From a checkpoint of a small transformer trained on Wikipedia: vocabulary 37840, 12893 steps.
Each number is 128 + 24 x the weight over the matrix's rms, rounded and kept within 0 to 255. Layers, rows and columns count from 0. Numbers have three digits each.

# layer 5 MLP up, 1792x512, rms 0.0377, rows 156-210, columns 128-255
096116164145118143076111154103124132175113096086152146139127111120148112150128091107127132116144146102158124081158140113132098120122128102145126131162119137109159146106125115131134115095134086113113124059131138147137121113128117125125162126094138147115108137138106125107092139117141132147112144130126114150120095117147137123109131101166115119124121107150136104134137132134130101119150
146130113149126123106159121148174135127104126099143113125154140158123138178110148112135139132116139134116119129107146123127139124128122122145153106119103131116138136133151124119140138134085116120117123141101120142153078133120080174102138110115112137164131127108086145148123125184087093117114126127125145170100113144130110089098144125112117134121163161138121170115163111111099116112106
125122127142111160117106162148092126094139161063144131151117092109138147107073151120164147084096140099133143109084106135143104132084140126133149117113089114109107168078139162078118142170185137138142098094142151154128129121113174153121176173110096101156189117155152066150194081085091138166147148161103111162113141132115161110074129132169128133140107163138154146130123101110144213084124
120149130118095128138159103118105130117106118114143100125145123157097129100150108123117127127105106138133117137121120135124136126080168150124135184086159123106116148149148096135110144096119127137101153124137113100135188083140115118123104149153112121115103145157139144132162106112127139126132182137119102104119092142126113130160117087200156149167139139094087170135128143142114192148129
119122127145133150123124130130123131170115121192136169136137149109125124130118137096122156150140112147109149108121153146150137133086084102119157146115116129124147104132129129114102140118159135134138161142150093156086135135143115115135106147145122144106142113079128064096117144133124120144099151145141161139106155107106160071125093154162144117150106123114108123120134138132170109101120
149123148117101144133116162139102177117149091125142119122137103196123143145151120134169129113154156105160119141100141153110080097126093171112102134138090128079127106127165095131130133113153144131144114127136136113129164105088134128145150125114153100171111087169129131137066106130119122113117144145150161150101137129118120161157122140118136153098147123104115125177112156145163139108110
091113145105064193073130142133109151132101152080088097149123105150092145121129123098159116114146118064137156124164121153147123097087132176160139095133064121131162100125164163135118111131153153150174125137159094146159110082153106125141127132145154145172150112134130164111143131120172127100093127155096119125186135180148151112128112112146161127097141132172133136154107105147101120109089
136120076097153134131087111089145136098127093125145165109127113109129140098132168145096067166118165101120122171132135158141132158155146130060110122126144154144174153102095113134117146134104118119125094092140133133156141104120095126144139129120168129140119135118089091110137126112128186124152137114132121128135146084157085141110144107100089098151062117118119105151146163157154071178086
134112102118178119101125101127149105124147177101131152117152147131098157102111103111130131165105146154117104118123145125120124129138104146131110134145194117148136146130122104179133138107159104150127134112147137126116130166125104104081155100150113112148125128145103108136116116113121103112153117141116103141065119154116132092116137126133132154110117118133136121146148116108132195129090
094137139111101110131146130107153118090129105092149164141159182144112080137149118121109132120118132135144112127103150134120133085140105090078086124128126098094176097084136118081163138116106093088102132133124115128172109147136162099166165109112102136138144134119090137110121093154137098138151116190134109175120099074123067138099143148109154135123103110117088125126134147116127099134137
159134124145178102172116178109127106139091175136175100105114135127141145099119138095122193136156153111123136101134101137131133141180083098128093104126106098126081100176126119125131076126123107113106116107141099133106155148149120143123106132089106123102082149135161098124107113130126105147150142087148112141133121120127126139100121114121160158138107109176131126116121146135127139177160
163106180092147140105118095150105146119127130154132142116100132101158132143107130166143157147143131079124147130172122120119116113124139138112145129130103099109122162124136141117108143140138115093124176121157147164124109135116111150106125102161147121112118147168123109130146116146136118122136126127134157182172137110151106124136120119086133148146099121130118130105089130099142149128119
150133078147082157123114119151116112138162152158154105073072135107141137135116107135147127122128129161144137099152140149111120127134108172076101102138094154079140125151053168108180141099112153149170126124138122106114138131125130105132122134117117144138138092150126106108126113125127114140177173128107112117135139133138165169193106118162164144099143135129144158111136132125119096118150
156131102075148103163134137126124105097115117135147129115108118118137102143181120156102101118133112157142154190110214146146115125124117135101141112140109085115129123151162152127112145118149119123125103177170088129085120154163136123172156147101050170130159122125115114103107107132146105097178117158148172140130123109111083103162134123123134095131082138147100142127095137122153115130108
090146154119120140101142128173093105119140126136145140141158165152125137101119126115115158113129106113102108163149104128085125145101149069101130106132151117094127113177137128128166094134109138149127130140155175133098177122143068130112103145148117091135114091123134130131154170145155154121128112097111113095083131117128142130126160092107134134123100122121146139143137106071147166190137
111079124120084157147102117135149153152149142145146138110148104141124126126086126118097101164142154164142150123142196140119140159161166127122150137075086157166149108133149143153139140150143103156113138121165122134128153120137131113143162105100130126127114152134081159155115126144116107137161142127110121122113135156117104105146115123146094090128114104106150151179142131129104136089111
158159082130116145123115141157111149129103092143119093136115098159097106137167128126111144103116113097095094127113111150112122115150106115103159140091124129127143126157121157103094137152110094125122089097161107114131088061129125089109151145124136117135120162118107142127101103130133101135127111118143098102124150120112162147139132106114111094151155113138123145164080094102098147117160
152118105135135137129115092164088141139134079151109135117092145102143108106115120131113141154136138113112079094099146125098125111140113092103103130081131128120133100105121090119141129125132131129099137122135123128112127089103150116113158128155130117119103163106123129117118157141111170090127118100138160121111145148132092131108117089156148164119119129119126110135116100166134111158148
107088139151111121158181097090074110110151124138132103140117098144117151160163117129141121139098123094125122143142097128063113127069144095080101143152113128141109149124124126151141154120113121119158069186142129142163094151189083109123062126141141108126129166191148104152170130111113136133121134077107119147132126142108161128113087090192105108100099147114117123133110141115103119131157
131123148147127154102138129153113136126099133116114127100112107141134138166142105147138141129103153134117125153145162179134116130154129114092084170132140115117126136128146102133138161135135132109161147082105128139135111117121092140118147095146139125116126126133140129095106148131153137126116115091134112067134124120084099137138107105168141101124119146159136162106169097120122147134110
138157160096164118089105165153160143164095120149109124145126095117188115092125124148148159152121149093136140122172154098095139113106133122098121080115136140126127116157125088161127138124108138122129129091137123134116119094150133145131157117103111144155085162106080069174089140126086150122165099119136135137137116164113103121116098132107134092103139153149177167131106114135115150139146
152122091118124128122125189073157147158129095108169117118123109126109151147120120137136147118121080105133112121118106128159125108105082118138098116148077114113154131115132102089138127133127142127152105141079123176157115141116147091153115094087128107139121118107135108121144101172141090134214106168172134104160146157099093118149159092113122157187138096163148100148122109152094137144160
158152161086112143121131159112139124105136082105163166127144090129142067129153100137143137118136081113098084099176098177151110099105168135093144135092152154140152168119128093189113154116162149132143099119149089096112128134120104109160121108098090116142183122130143075127146095101146118125117099074123113097120117174107093151129143122090088121122131157155154178111161112165165125098141
132100117115138106158121120182117163141122139151138150114159142126117111122093128132103129170117139119154113150105135136098140110130102139106107134131099112127107164134118149149132111131081147151111113118119154129147125098136115157144122190150113158146112156111124126188127122123094088132121175131140110145102124135122096157118136109147144117128146125148116126144153110105142119133119
130158103115124114154119128145139118152147103159148136132141116167096143145105132122146117121120102123089135145097127181152118119149090120117168141138118104090124108137117155131140103101142141103108186113170122117127107119129113118122083129119098127144128164137108131156147116112111101128079168171142197110149112142122127098169133178097129127129136131144142150115124108126170111086141
123135136109122152104153107129135145134111124160189124081127117141134125194142123143107107117100160125165145136125146157111128136144124119127149132139154108119149117124134153168129144124120160139152138137132139106121094146171157118152084178100146119136121181153135110096112133154167123076139147128151140164106148135139109116104126137085123125109115130161158103131126140147121149087124
136108133113148165107152120125120148124117139143112081146150145115155104119153147148098141166134097118140153105124070123160139112120187086176167152138096134077089137095145069097175156148135145093164143102152165119092152159146102165185133119165125150121153112142102121119157121167167113095134134187119129117140151153089113099129106094153085149136070175148113076103114130110125117120084
123130136146111109152193169107084114119128083140156126131122142158130152148121104130101173123167148152157089137122132136105158132143124139106148133122092165091099141136129169163115141118125111144087128156123115164163113124168114138118136169123154102107146115109126151119129105120097109131139133149154165118152134109154136145104146134107152104139141116119132138107158176149149140153135
119133107144145104107139121108096124135116151123133109123140131132144150098093170174157131146142148153160119142126104118167132097139146103131126098090134108112127161141142121127093128171116108116121143107064121102131119117139117122124123152185104089109123126124141071122142138130091106165133120122089122119104115131167146152166117117145105173169100119121119082140163090137090114153127
130169117127127140124115152167115139120121147127171152151091164157160117154155169146122113115124169144094158140070155140119124104077169116144099130142106085115138116074127132145133088115098122109145128135103095199114130122139150092100098171136079157094112131132108131121135137133137108134132131114113134145122133116123135126127153170132121107112098134131126134126131114092109150141129
129142103081127086121100128117172124099155130108078116135127131129169133142160114124118123086152132133134158092123110143115112126093122086160106115118141110107111127139156126141126117155157133131129128137158111149102121131169134126127049143153127122122129136140137147129133101132137133123116097125122128097116170161090148113165104137182105161142125133137101134135108138141131142128137
153093165156119105157134114127147136132130104106137089136133157093165149149088110105111108149117097129138095161112108122164128128147112151167108137138128120179130118156131122142097152099151125118142156135168130152098139107143179102128110157141144110152060125122106119118163080185136109145122132124105162142114121108107117126106100120135084106114113122134101131155131119132128127091129
092116126133153117103103105117112141090152185101118121153133142107168115104119093111151186169163120127136070135094184110105084107153156109118140152156130137103141151119129099091175114110147145133111175131117145156162134108158174094129137160122072124106159105100136091107107173128159176164085148114133142098112081162113159172089130088098092140132179138141118122119150097086105119143092
131151098121095131126137136096107112108117156137151104093131156137123116129101164125115095135160107149116126146145115102134128149145138149154135167105106051157104184136148109144147153161107133144137156148192120140164136141117159126099105136144103123097131158140153126142171108118139104126109132121121143144120121077075138091126081128132126163138118139148115121160102161093134138161122
137110086113098072150137143145150140122107147141158126093141079126106127143120097150166128179109084170181118132132087076181122159092155103144138125110088107130122135157092098128099100180140080110152128086105111099100197136146150138150124116126104176134110139129139098138159122158153105139121103152092149091116140120134085132135113108179094148141153137116160152142073151158147120179085
122117123090085161087117127169154132088120124094080103133170131113156163182165129130089095129131116140144105139139134171120114145118153107151147096125176075126126146114115075157113112144111110137122110121131177165175115142163149147125109154102122161118149148115095075156124165126155131142178126159128121122125143114145118142162137136180060155130118115148117125154113139135085128111123
103175155111091105136093156149099127165150143160150130101151145136095094064118183133170110147098125123124135109131126125128101126121093086105144104144106066165108114135116101174073120146088190072120157130131117167096138148137171165112120187111147122114110080149119119120116114142194168087132128170114098085150115163137114118084089158152120116124092136107122137115094119124120119092140
144126121086123107142155120136116179117125174126104075132123117155132114149142066128138133147129123197119121103121101128076142094145084135114154106124148139108164119162115098121110138125142120145113103119104119089131116134156138123147114111128101157092118106120109152100121109130114121116158121130108121152108121109158140122122121119101132152129160126094102110121096125119149127131131
132120165142135130098110124138140130104143111125161151124117124102177136160104118138135122146127145105111134113172148123117171161126147120147136085164109140101109117112146139137117148162150121142115125120158132156136152135094168125178133093140130139127132096144145133117146103176105110134147117135146135088118128107122125154129154136125146111107134110121128119136129112161128130148141
151123170105095101150134119119113122117091062124097136136148137166133117133102108113136109096131142168117142107117172123126113154132167131128140134129127129102121115113107114101077139151114136108142139142123076146092096127105123104162099142140103126095111106119114185090119158139092152130154096115171137138120112102113134118123085117132098098191145113145095077140131130120137154122136
124153134142106100100164103123105129082114140122143091101124130140074130092113130152142140094118140136101125104156150158119161132141123104138153145134135188090143133120132116155116109094102151135122130154167131108118149134114115141110129118145157158142094124130130117132134159118131095127116121108119104174120119130110138101125143091133132148112092129114117147140122070116084144120113
104122137115164106118145138083137132138151099133109117126159159149167158089130104091128121154117183148131156161144151154108101129123111110153127086113160138144146131120113120095135128110145120113145100157137159112114110118131056142147139131143131133064099117113093130119127130072111162136139138152147131153124142145089121140101093147114146123117113112108138147126130131105112126106174
112094099110125125104117142108121132155189115128126138152076158115151134129127106102119181142130127104121142075120140169111143148098146130114064132137120091142165133136162142146170087159151146135131075127116130118152121117124108110126168161169162124131113096103146113151139113131110106105093106112138172168149143099139110142148140125128112123127125135114092116142140104091126123143113
121127133122126133130109131116102151147116128135120148146115094134102165154137130144139143125213121181133100136109095177116116105118135123159166113179136158135153139131121150143145127102128125161134106118131155096117088152126127076129090162128130112149145171110078107084127105170105112116112140158065149117119115129169133104096107135150104146175116163095136140169121146125126104124104
100133083132146118172136102130102114173131133123141165120108153158111137198106110121126141151079075114139139123144111127132136111171103104144102071136147126192134120108106158148122119104182091121129145199119083123141097107089104118136182170163089108111115094134168093126129107115114094105069100129138141149127174129155136128079124116159128139155099151134108143136102116120110106122130
109131108127112112107130138117081105137136119185131127147121138135155138175154122128120116096147136099135135095105122160169111086130155124106134100099113148129079151108155147096115160139163130163166151129140109112113135130192106118112135149183140159124112131123147123115142148151153129137094156120129151132116107097091153169145102108097144118129105179119176112125096159138113146127116
108111134149132135138131137104121147110147104130106134103133117107112164129147109102143156117142126142131107132160147158175149124107137139161123099161135134158121110145165108112166103151121085140062115090145174143111121139154102125085147121163140109155141119117133084197124135097131115117159149168126112135112120101105120121131133113131144091100133120143135144118114126160129131143127
140150149117149083091077117111167091145107122131165140130137127158110139123119161105110163120140134143117090092112147108120168086171116080095120136134135102151130175123123117108153096127097144129178105155118104109128112125143164074143159127106128108124110134173132128180133098109167128105149145124094126136126171159129099133149103108115098166133117157116131084128116112118106151122145
120092106053151132107176131165092141139135140134147131146111160106129129086097108132099084134140124102154125121115101121115072148146160154107142114111111134137158120151126141142125152116131128138175081117164089117107139126145132119096138155180139164113110103124077120120122127124162143145109122123150113131113127130152106115142141097146116121133145077113148080176115101165110091139153
140143138123083123098094113125096153144097161147118117149142136117138102175128111113156133120111102108113154100133174137100143106146132153099112134105133134148132118118148143120078176143102165159132110116141112152108122116178137162130132109120162129116094125131159121163142156131148167132141099135122168119119103108130128112121169118119119160144157150115148143147126127131117140135154
158136096149169151163117060176123108130146093129107136137114078107110124092124167133167136104161169104128179114161098103123189178111140149133098133120081137098120130107156126103158130121134123133126077168109155124113078109129102120106179105167175121121106141149117119124144092113189107182188120111109098082149152151092128120139161136117117140113122117137091129154156120131118175121119
119119138160127106118131114148072173117155104140118115090157164146131123103143087168127152156152165122125133126149107143153117113130132132143141099112095122102108194157109129132124099172117143140115140080109136125109072109187083122111144161155114116106125155083094108128150112106083090150144131172143069138175126155065126138152121115123126147113080138098149162109116113129124082139131
120109119115117112153128169103143050122112135179126103102117086166080161117121154148139129114106128067131171129099170157098130102150089139129191101130094109090146123132115151124123150125161139109141166068097071176143148143132144133132124176103112132097174118127139121118108148080135150150122131155122125151094107123093132126098175133142096176125141144115134097125120132108146166134133
116092133103134141075122159183105117151164112136149161138181115111093147149110170093146172156132149127086134128117127083110112109147132168121098113177066132172132141080047157107169112124117143112165142151093150133156129138104073147185122112134121141152125128112138130136105136135128162163144147141155132101165157121088174064156180145130153115108164173095186100120155145140113150149177
116137142105113134125135119107141108166101105136090144163140170182113123137134107106132135124130134162153138129101139101098158134142119174117146133123114153128140130123149114115158149108126138160078150134144118109120143153119134123112126100166120127121129110130114175145149133130145139137146186118102120128139116121148137070153112136140104142129144111167127100134116114117071128140108
# layer 5 MLP down (transposed), 1792x512, rms 0.0377, rows 156-209, columns 128-255
117147137129140170140141131086133115132165121127166117168152105128113110125077142145135106101095159082106092128103123123160114148127132089140047148152168099134101087092118123111141121135113112130138112109117138097155131136091143102122155126083086150166122145155129112111152126111106122128123107143148114154145158156108136115140121162148145139132165087085114156098147099109107155115141
095106086112096143125130114130145128139102139115108106143123111125165127114133117148138110118104143170148118151154141142106142150162152094118145132153127132131137182109129140116136128113145135161108146134130125117127130150106166078177108113162123127154098135149167125121109156068145164111159158130139116080159146073109130138156123160169149096139122119116120084138152119133149111187113
136063057154139112106105217110126095101091130092093135134120137098129156131147122081106118127100167129148108123103178127133127147087117111144163148106109102122171182157103129140154129154155103170115107140084174158169148111100151153093173120122096083140148071083125101115185101105079117074125090112078122117108145107077144155113102165214164110150117136107078158140147110138120080109118
087130130096145124120201108123131132103128092170161137092149138135104135136161087146118141141067097136107098082101134078129098101121135092110123125124104110129113140143079154101150128132126139153157148132149110118103103095121093118110135084103142143113145118110108167119155102119120125169121128092066137148120126161142096138103143112105116130130135144149137118183146099129152178122138
148142072110181138122090156119102153102113138115120155120102147150130137142151163119109071137154117138117111103115113122108146117121130124118123142180146146148100116086143119068106136121106159093108126124125118148140133144173112086100150174106090145133152136171122125164169127140096132139156123129107145143183081110134149114140143132137120155095145147135129101137142113156155145130132
092103116118124128080134143118121165158128141162127112139117102101126156091088141128158128127176147122149100135131160170146125119125122104135096124141175125162134188135081125082152112145124130122092105124145128135150104108121151109125139091106090155110135115135158114147083129141088139128135129130146116133128121155149118137122151151115130076139164088155129131109170113147125105102167
194113099097106161111128133094144125093112157130162163113117123085146130120117116134149138106173108166119118115162137140131142073106096107089130142127162125133110111099182140102166085153133115153133076120114117106156105135125101109117108129137140130113157132133159118161064138160107137131102111127069124113134123102169141128120140130137125155110129129160130108113140089097143182134123
134134142146148105118152130139109114142062173156130108102110160132106121117116117099166146117146081137116115129146138110106112091145086114171122099151096160114134111152096067122117116157103150102127135139087114100152135167117140138108147116166085137118135107179144147123139153133128100120106132167130130118127119144124163096121120144151139102139115179127150103133133088113144155165136
115148138107119136152141142105110173148081078152147110186115146162153098131124150123133107138134130091129182174144115151111153130115166131080134106154112126096156116141142155089130148125087167122129145125110122134152115077137120133166106148101108164100136152094160153144124129153174122148106144116159108096159174121105128165113148142111159111134161154121139130104141105117139053132155
134076157113122119113114112109119126110148108095135145098106110127135165073113121136100125093157102092117133104134154147152082079146150117122133133121101171133163145160135140166116144131129116112141137138121157132120109125064144158156131111127144118164156133163131099131111131126115059134103112174167142106148138115189131133121159156131103157144092092132108110127160086120133130128160
134145115124134113090096172150116106110110131104133146140142179109090173122138165148149097099156089116120146126122151145134103124093145108135136112166149129164128167084118115112105092191160094152142133157135130106161150131122097140151153128120146138133126158139110159123138140143102116086182137141142138142121134151092143091134139087129133133093118174100139144197112130128155108098148
128136121151094100143134176138111121105143108122168084155153135142104157100140123088121145139157118101110126118124133138129120131157091134127174109152115110129109148126117113137146124190147104114111095133138155103126088100111125161095128104133120113115124139101114110121091105142128104132094134129144126098137127108168126119128139140140114117122130124102097141132146156130120108146127
088131096143120122141132134123111080095139130133151125161111150127126143107120123109191125116128163115158169152090143114132112160126104123131136098138139142127117175127154152108153164163106113118093114097152167104093165138154125130141151139069109089084172113130131130118089160110135114126149176130140134091143128161156148161165118130165142125115144150131162162093134164141132090139127
093157176045176145156138203122127104081081144158144136097107164107095109111128112125114123134153040116133141163111167058148147185130150174150138114175135088103135113125118137138159163134110135086129124145131135138072106143153115135139132095091118150099161103106110125130083134114129096132153126150165118179073119127158140097099175182095134140119078080160147146123088142111099087173116
125100126121110117158134122112156133089117126107144151156156175133097124155102099099154125160139119128121149135103125091141138125182141134122126150146127103103119163157133134157102149124105104123150151063133114131165127144118161127135134150109136115187139155108136093129123126139099108128107134109077091100120109108159101155131117131178092140111111110130164074129116091127129141175096
136141108135120145155136136099149152107149108110145073103151133113145148135124178145142078139182089121129114108117125162123133147144187162144119111108179114095117126155096151148152150077143130168110113117105122145165145116146155126132118159112087102150086172105113121130098133150111148100144124106142135080139125080121106101167123105123114102111159143126141081115106089137097164115134
103132114114149108125091121175136088113139112091186148138120160157125108161109146126111120119141118117160117122119103138166134117110119122142116118119085136116094119145133141097131117116129138099154113152107146185152163134113149121147109101138104086140177161113150153158114107133124133112135114108117124139129096140131122139125126130133101151150123143129091119056141113109181112130140
148118132118113094117160161079151125119146150126120117163135094121137140104141103114165127109105140135092106153148142119139114140079135135161148117112126122179151139136135138143157127152149135115177128146134124108131146158129133124129119132136118141141153124136127116119111101151151096117127139119112113129124154109091132120128141166125087105147084114124137142151126128096146161114107
118131086174114135109117093108081098143108090072120115142141125122114114083124127140123154144134108115087125160094103131102128142106128135125085117102141132183128133136077127135162137095151115109150116088101124108092147110148138131137085096156128097133161153135139134185147183100163191164133201092087070146126172079145161127116121102174100152118105138111094085104124109132145127128201
120120088092108096156119103141115138121104130104105090106160112144098147163114123158147151169191127093157110141121148116144145152125160095120121100136118158133101112171144125133136143132133098142102137165119159109125165158142137136135131158099135139108156126145146122102103141149140129137150084140147127090079112118144122161158131113138123138119121117167122073123067099086102116179127
158144108182109135136144105119127123114121118133130129122156156152074106153113100142088125107142120151143092147084129187149134115142117154111114115108106097127152121118135092124141134139137120131105126131139142152180099154117102116135139127140113148117109136102064146105088142111150129139130131143150110108121103129146139145122191119166123142121113124170145116104137159135150113125144
109079132134167111116103138111108127115063116158129145156160151091131128112123077113130093099073176088162127109168116083177072118158115161158145099162095139151128107116109115158166153110103168126102100146076160143158135107077125139164184071122130044123124123099118170155150131144145101089181098162196119096185174170135110098154174133105105129139195141135179112075136149170167114138149
136120137122113190107087147119148098127152084099125159137175132157155115099133092076145101151111150122106105147176112109087153153130132184120185120092121092123166093120136152107106145141154084169088124139138151130136105152104122136151147108100128148121177114112147167142103154102132127114112128096098113112119175156113164166138115094206142115053172089161092109145146169166177108086082
114137122174083142107133136096101093121168155129140102117108094161128127149169113100134162090155084091092111109199111114162115158103117154140151110067112090151145142148149097107151145149166109106165151097126091126094118136129108123126130093143140100100148117117152091081115125114155131106112118102126104143086127122113158097186120126097103110110103104105116124145098129137127139107153
108105108128118120110145149157116134133161163135111082122155128142136192138107152132135111132118134157118123124119176172148111095101120131133127167143134115116124183107125171150152083145151128168141128116081157137137134157138118121141161156171173114172133172143085134148123103121133131136115141112142128113133136124129157132113143135106114090136132182121095124112093135197156135140072
103129147164144137115124123122122097140127165178125087137118146138124132143140158107116143114134151080108141106147104173106110100131142143138136129148149181136085147109143183137133116113135127137131118119112148133159099102125156155176124127136138144116114088111138150129106093138103136150143170111107165153080149116119130109126141108108123115120122136104117140125095127132120122070083
092088113140130119104138160150158136098159124147121106207107146116179119111110150142118118133135140115108129161151167128145125135129110147092138155123128163139135119088175134122132135119133147132135107148138137152152122109140137130135071103106136136144107088129088129140079135117132148102169137101138065122150149156183142119167115159146106140113125107123102117134153103150158121082105
159135116123123135146095097135160127120138138129093110104144123125100141117108099109100144137083123154137135092136139134117147146098106111143097144101126137171142131139102127117153126118114184136111152129098134114149103125126126126183156141078148144067092159104189123147136141168106121175169116123127177140140145128145115144146129134086138122082168119144109151100128097104175120152121
101132133135109122150185153164160131158136090146117148134120085147141139131143133081134135100134126160129126127128118133128103134110134150128096138126141116114144143123125113141092134136137164141158161082097152169110153126127157148123175117128131149117134107149155119166111147133110166133166153125121177209144114114090136154120128118100122104067135124164145153143111141116150117092112
110141118121192110117157119114168153140132171117122138120107086129121127147149114109113097134097171127149097110145117134098109167153120125144130148171110122150146114164164140120121111126148132131116118150133111116128157152113104105163115174098116142102156102095132174108137088134136142111152126148108117144115104107154113149128145161122128146139111125133126105173111139140148124126104
139145143134132107093157187145143126133102100112133154097155095136115163154139095124146134127131137114113149149163105136137131118109067098110099095145113136079121150122122135113126102166131152145055125112144093155133116111105143132135107139117134128156104099138099142101104131161107156130135142155113118143119139144103133128155136099140150128158124084156159130122140145118118142135126
155109175134123086093139146124105132138125130130133155153153103111135152117111128153131136123105155129172158130159133123097128148158118157116112119154126146116118133092099125174082120122121127135108173129129102122136117134098092089088144102128146102115179143157136126127079113204107140142125100097120142120104107121135099122090106129077122094122117098153176109120128160116132157118145
123128150152143093171129149134087116133084119128121110163126122151106110136113105139116078077123081166122153095087145112133088101174135109127158177154155150130144158116120146107145124051159155112112123113139152088156134107136163103096110092142098132137112078181137118130131086079115136136081126153132137117126092108105107118119108109089136095122148130112119136164189107164148093145110
128119167123126083148121146110151152122126118168124106148095121146144131125126104110134122102137148160136120110133153164086115136192117110126151150165126149131088099129134114118134149131095140140137146122126155103161121161158122092104095121142111103084122124168115161115174157113129151102166103081197063133149111157116127146135082145098124152118124087069143115179123137115130125133122
111097146136149116129115116138102136105150126166124137123083126113130116155090133129159108136108117123132175104137163075101124110102160116139128126146165127167107100134116125172132088116122124106159119134138140137155108124123129141126109100138146163139148139117102127085141098082140119136107135095138096103148104130121111127098053139126133084103147157130138152135125154109146118131139
159123152171116105136088132106089135138126172189138094112102155121158129143130124141140099042115153117126156152133131111104119093127079186169156170111129111105132162136154142111173119108119120151126113141116091154132120139152097062137079162116104142083190155110162158162174128112128151075115121110146082082146126162132124138091129121125117084091152133097163139132138133079138065115054
144096116145130154108122123095136096070120165129099170179119138139112134123119110125122101152131094170144146129150112126159120116086139137113118123125156132106161130118132155151122140132150106154140143131132107090140142097147096147109135126113111141107131150134156120117136115165089113138149131111138152149119141132140140143145130125133129165125110123129128100104134093127120124114121
088110113123131108160161119119150102165120147156116116144124101152120120097158094124100167138167113186144144183165144124129139133123116125145137104141149145138133085132116124105107097093155102095114140126142145117119154145100144136083093137129167155146147143124134149154139113130135170120107101136087098106135118124157125110146111136138142138129133075165099112116145135122114124140099
097106151117141122147112120122143140140162097148083112163160106146123115130158119156106069137117107119166113116086102129124122126143100115062125155132149125117128108149112149144153086113109114099144135143150140099164131125125103104131116145108098131142128107112133146121160131107130122127091106092158123171124128135170109170138099134150116155133124137100137123093132108119138125119109
140098086154108063083125173090103162166124155120118156161124140114085127144126095110151159108107071145142075138078143110133135089107158124154118095198161091128094120117128143145182107143162159078146152103111126103158146119125089126117103153137104170136149079108138178138131175113108096123130081140163126115133148156095091107137133166084161142127111109156138187156089086145127160165162
118108097093106153135062123125155094151113111120120117108111130119108124120136080154098127092137139141157124143134112138132117116136136150142134118127127121149163163122135144139130137145186105131174135130111163081109130148156136117166146124182108123145137132129143156129132093099135124153125127124125115129156163094143133113162158100113124092123131095115150113114159171127150115136146
133116118101128109152111157135167151110094151119144125121110144083124110112139124115145150124138137161124115136118102154136127096103089110102138135143116129151141140119105137130150128100127100141104128119115165150145131132129123125119141128122090156063078104122137112127161142097124170162116137124112148135129152122141117155139142133155156181117136128119141131111107177115143094096111
110164137125125108103160157112147134120129152104135149147154094146152125125131125140159145148123132146106136133129159130139131121109149130158128122123095144114118085108120124123120130102111139132106119114107125096146166165126136156141131113116129162109129126146136134120103127116092105147121128133113118163126123141118154100153074151117165140098155126134127123134135101164142138159120
133147144131118140124146124161124114075142095139163072079169105125124109129125110144115093140066149145123126165126136127123103119124134132130174135106131135069139135157107121109117086138129104119078082119115116106142081130157097148144166122118112133122102162156097103129139135123127135155158156135173074102145097160140119122151136116138159139102126146117142150119085134134150192145119
084143111174123093133148140086077155139114091148146144101081102097089150158108129099141112128161147108120126094142161100133132114166077099160163124165099127145157113120139143124148168135169111100100119121134135144120095124118117154170138108173110136130108129132136147135140074096118183102111131122159090109108174123074083122097091128156135076128109151143121120153121106115120129134156
138125167173133169122109147113153083130111130109153130120104140117120123121116133123104158100142091137136174148151124100110111142131172179110116103157104152162115133136094107140132153173077150100156086136152178121130141146166149147145091158106169121101114154168140120091106136125158115109135141157136106114104116135131107135104112128080132131165173125114128106129127125109130116160149
130129120125128092148143113125135110150138160136153125109119180126155099107145121143134116118123138110150139116120122105102108137138103100112147170109107117102130143125108143145086145133097162137149128146147122120154108097121164111175105084086130123145100127116137174107117120143105130127134116131124148116189122125136135136136138089168130137115111134105117144094139101101079150142127
138135151157137118137124144129117105147140145150153169108138083153125114112126114118160115126164107135099141143133161115094123106169114132146162103117126124132104112107135084087121132129117154095161170146163151116129099136114139087114127131121122141083152179161153116122084128115096160142129167158119112139087105122152087149122108123109137135129150127123098102149168152116111165145097
120127144131125133121128111148151100110135102091089107081153149147115166130134127134149133123139168181118100123124124116154147112091126138143130156097107164149158070128158119130151096114162154127135109120093130120124172138119107163116134141102114076193189170096142102154160167101135080105140147132099102113117107150111137126141120182150129129127120145129114140134092107124134172115133
102104129142136128179160120135126121155183155179147147101114153121150141080118144157127126137090142123120105141151124119124124130074114105150153143148131090102115141129106119154140113140148121122147125137123132128196137160094131109121127156155125081146186152102096162125124138112130103128080094185113109140122153157176101145110102117147077114113131104133113149107110130146132108113112
125192142051107133172057096164105158091164138078180134122091171152137107108147162135117107092094161107068140121110124131149118153143104124152107096133100139094178118087076136120140131168122126133125050089152179122074141142141147163102103043140148088125074135136158147096134128123129151105056142135174101181117106096161143112112131114112064096099066087190110091129096120126120086065145
125125134120102097117091106108156134123121122115162118096131124102117139093087111097148134132131167118157119162141143129117132131132126136117181142117105111142131148158119135131142138131128088121133139111137126102148140120119117156113135150097176152068124096123097111140136114080127137148166095100088135130115152116136091125111118088114148118121187144106105097083109139103091135119113
154107128160143106103120134083089076140139131158141097145095107136124140144100161135154113120104154101100136112126134144107114141139068099155119164116082097125172106169104103144133138105149146082105155118083090098161149153119138117127134106135124124123135120130104114126116145094139102116137105147136154108198111103140085132095163134145119181096156142104122141107123123146126125156165
139125166144146136087167183180108144116101139122087088133121087102140104097073082109110121099098162099090109115121114116117150163206159188120154120131037132152146145102176119120173118142094172151140122126110165111140132128148109117141086114140111071188122156143139115144145120086086126105134120150160132146152141116097133139142126138120103116108170122136151132195110163078092155134140